Each number is 128 + 24 x the weight over its row's rms, rounded and kept within 0 to 255. Layers, rows and columns count from 0. The size above them is the row's rms in percent of the matrix's.

# layer 3 MLP up, 256x96, rms 0.111, rows 62-68, columns 0-95
size [ 93 118  93 103  81  99  93]
[[112 179 129 150  92 121 120 137 116 140 132 127 141 118 131  83 158 142 152 145 108 110 116 112  87 146 176 125  85 136 109 104 120 118  85 101 144 130 119 158 113 122 167 130 137 149 131 109  91 136 148 126 122 189 142  86  85  96 152 128 114 146 137 161  97 115 137 143 150 152 100 117 108  84 135 121 131 122 112 143 154 144 102 169 112 148 147 138 132 126 171  67 133 154  98 142]
 [126 102 136 121 138 126  79 139  85 116 143 125 118 136 136  95 123 124 107 129  96 128  92 112 125 148 182 172 140 138 134 138  77 136 113  97 150 131 122 129 160  97 137 132 129 131 167 158 176 115 146 141 117 128 111  71  93 139 129 103 105 155 143 131 140 127 147 143 174 129 162 118 117 116 126 115 174 135 130 103 169 141  89 126  96 178 161  78 126 150 118  90 127 127 112 101]
 [147 144 105 104 150 143 121 145 131 115 118 155 110 131  99 102 126 116 128 124  79 117 144 101 139 160 174 151 129 140 113 109 147 147 100 111 144  94 105 139 118  85 116 125 105 154 162 144 141 146 149 105 164 151  97  98 123 156 170 131 137  96 138 128 155 120 133 166 143  77 187 129 139 137 101 129 166 156 119 192 152 112 128 143 134 138 131 100  92 135 115  66 116 125 102 125]
 [112 121 123  82 150 134 107 132 110 121 118 122 145 131 113  99 130 125 156 112 133 151 189 144 132 142 151 141  93 108  98 131 118 133 114 116 162 160 122  89 156  73  99 100 121 119 101 186 158 106 128 173 135  91  91 129 135  97 133  87 106 128 130 101 119 124 109  92 143 158 131 127 124 109  69 130 155 155 142 117 123 139 129 173 125 147 112 163 148  98 143 156 153 128 160 151]
 [120 136 127 135 137 114 149 132 118 162 112 170 115 128 107 136 141 165 137 109 133 147 141  98 116 118 125 129  80 129  84 130 116 101 105 149 120 102 119 117 109  71 145 115 108 106 142 129 167 125 144 110  72 142 172  86 112  89 159  93 151 128 146 133 113 169 111 116 100 138 125 121 110 132 117 113 109 157 114 168  96  95 151 145 142 187 128 153 121 114 183 109 147  92  95 125]
 [116 170  85  95  86 136 125 141 134 136  96 171 130 110 126 122 139 172 164 147 123 136 141 108 147 120 132 127 145 137 148  65 143 132 117  97 169  78 124 147  76 108 132 159 106 100 148 116 106  78 130 123 153 144 130 140 116 149  97 143 134 156 116 112 149 153 115 135 128 102 179 145 131 144 131 116 153 125 152 148 115 104  89 158 160 106  88 154 137 139  95 117 124 163 115 126]
 [113 128 101 145 132 122  84 109 147 126 159 140  92 104 106  94  77 144  82 132  89 109 136 115 172 133 127 142  97 146 133 137 162 176 123 101 131 120 123 127 133 110 154 147  92 142 116 144 181 122 150 111 132 117 143 140 129 133 169 158 109 118 163 132  62 143 157 118 135 138 163 125 116 165 109 152 133 133 147 123 110 149 122 117 132 155  63  71 131 146 109 112 139 130 135 137]]
# layer 3 MLP down (transposed), 256x96, rms 0.0719, rows 62-68, columns 0-95
size [ 83 104  83 102  86  97 106]
[[136 114 138 148 104 137 154 139 141 128 159  49 127 155 154 134 121 113 129 148  96  84 142 162 135 132 115 107 119 141 174 142 127 166 103 138 143 103 122 109 158 159 114 114 126 125 105 113 140 105 125 154 112 116 102 157 130 129 118 117 143 129 156  86  91  97 122 119 120 146 146 148 157 109 141 131  57 126 109 176 114 147 146 128 133 117 150 104 125 150 175  67 134 167 107 108]
 [101 118 108 133 135 117 139 110 123 131 104 141 153 141 140 100 123 139 104 129 137 172 188 125 173  96  93 129 179 112 146 165 152 103 108  90 129 124 134 116 109 137 110 123 185 133 141 135 135 137 119 124 135  67 114  98  91 125 118  98  84 144 124  94 169 170 119 152 131 108 126 104 145 100 123 127 104 153 148 135 128 128 123  79 118 163 103 173 136 122 115 139 163 138 127 161]
 [145 124 127 147 152  93 149 124 126 154  96 102 128 132 171 146 116 123 123 134 151  89  68 116 134 123 130  98 106 110 155 105 151 161 163 176  93 123 126 107 116 147 116 123 126 147 105 143 131 136 107 106 123 120 132 156 136 121  84 127 146  76 123 138 107 135  67 139  99 115 135  87 135 169 110 151 146 141  95 154 137 186 139 118 113 132 131 127 154 130 135 163 161 163 130  74]
 [136 144 140 109 124 107 179 153 133 113 168  96 163 160 177  99 127 122 156 109 106 149  92 149 125 139 137 141 162 137 154 124 146 167 136 139 142 129 137 124  99 164 134 141 133 123 118 130 128 111 132 122 105 130 139 115  97 134 104  75 100 118 121 101 114 100 146 144 120 107 139 129 110 153 168 175  86  94  80 109  99 135 118 124 143 131 139 122  69 187 150 131 101  91 155 131]
 [159 165 140 146 170 147 133 121 114 125 112 126 133 151  78 141 126 131 117 117 143  79  82 164 143  99 123  95 113 160 104 140 156 134 123 130 102  78 120 145  91 140 101 123  88 109 130 127 150 126 139 137 126 110  79 150 113 140 154 181 170 151  84 118 124  79  97 108 120 156 154 157 143 119 141 156 137 126 117 102 161 147 141 124 148 139 158  82 145 139 111  97 120 143 119 134]
 [ 67 137 156 143 154 106 152 125 157 121  51 140  95 120 101 104 106 135  90 158 104 116 138 131 101 127 119 163 151 137 120 130 147 191 118 156  95 161 129 146 143 112 181 102 144 116 138 107 102 107 108 159 124 135 112 154 148 115 106 158 152 131 137 109 143 151 138 131 127 111 101 114  89  97 160 125 101 133 147 119 123 177 121 109 149 145 127 155 117 120 114 143  99 154 106 141]
 [127  87 125 134 134 135 134 114 162 138 129 116 174 149 145 163  96 104 146 157  96 180 142 130  86 122 125 152 156 113 155 116 118  92 183 179 128  90 135 137  87 120 155 135 100 119 144 127  94 101 121 104 126  80 146 154 140 144 141 133 165 117 128 150 143 129  93  99 146 134 135 110 122 100 139 133 136 120  87 108  93 113 148 118  92 157 169 119 112 163 103  88 139 140 139 119]]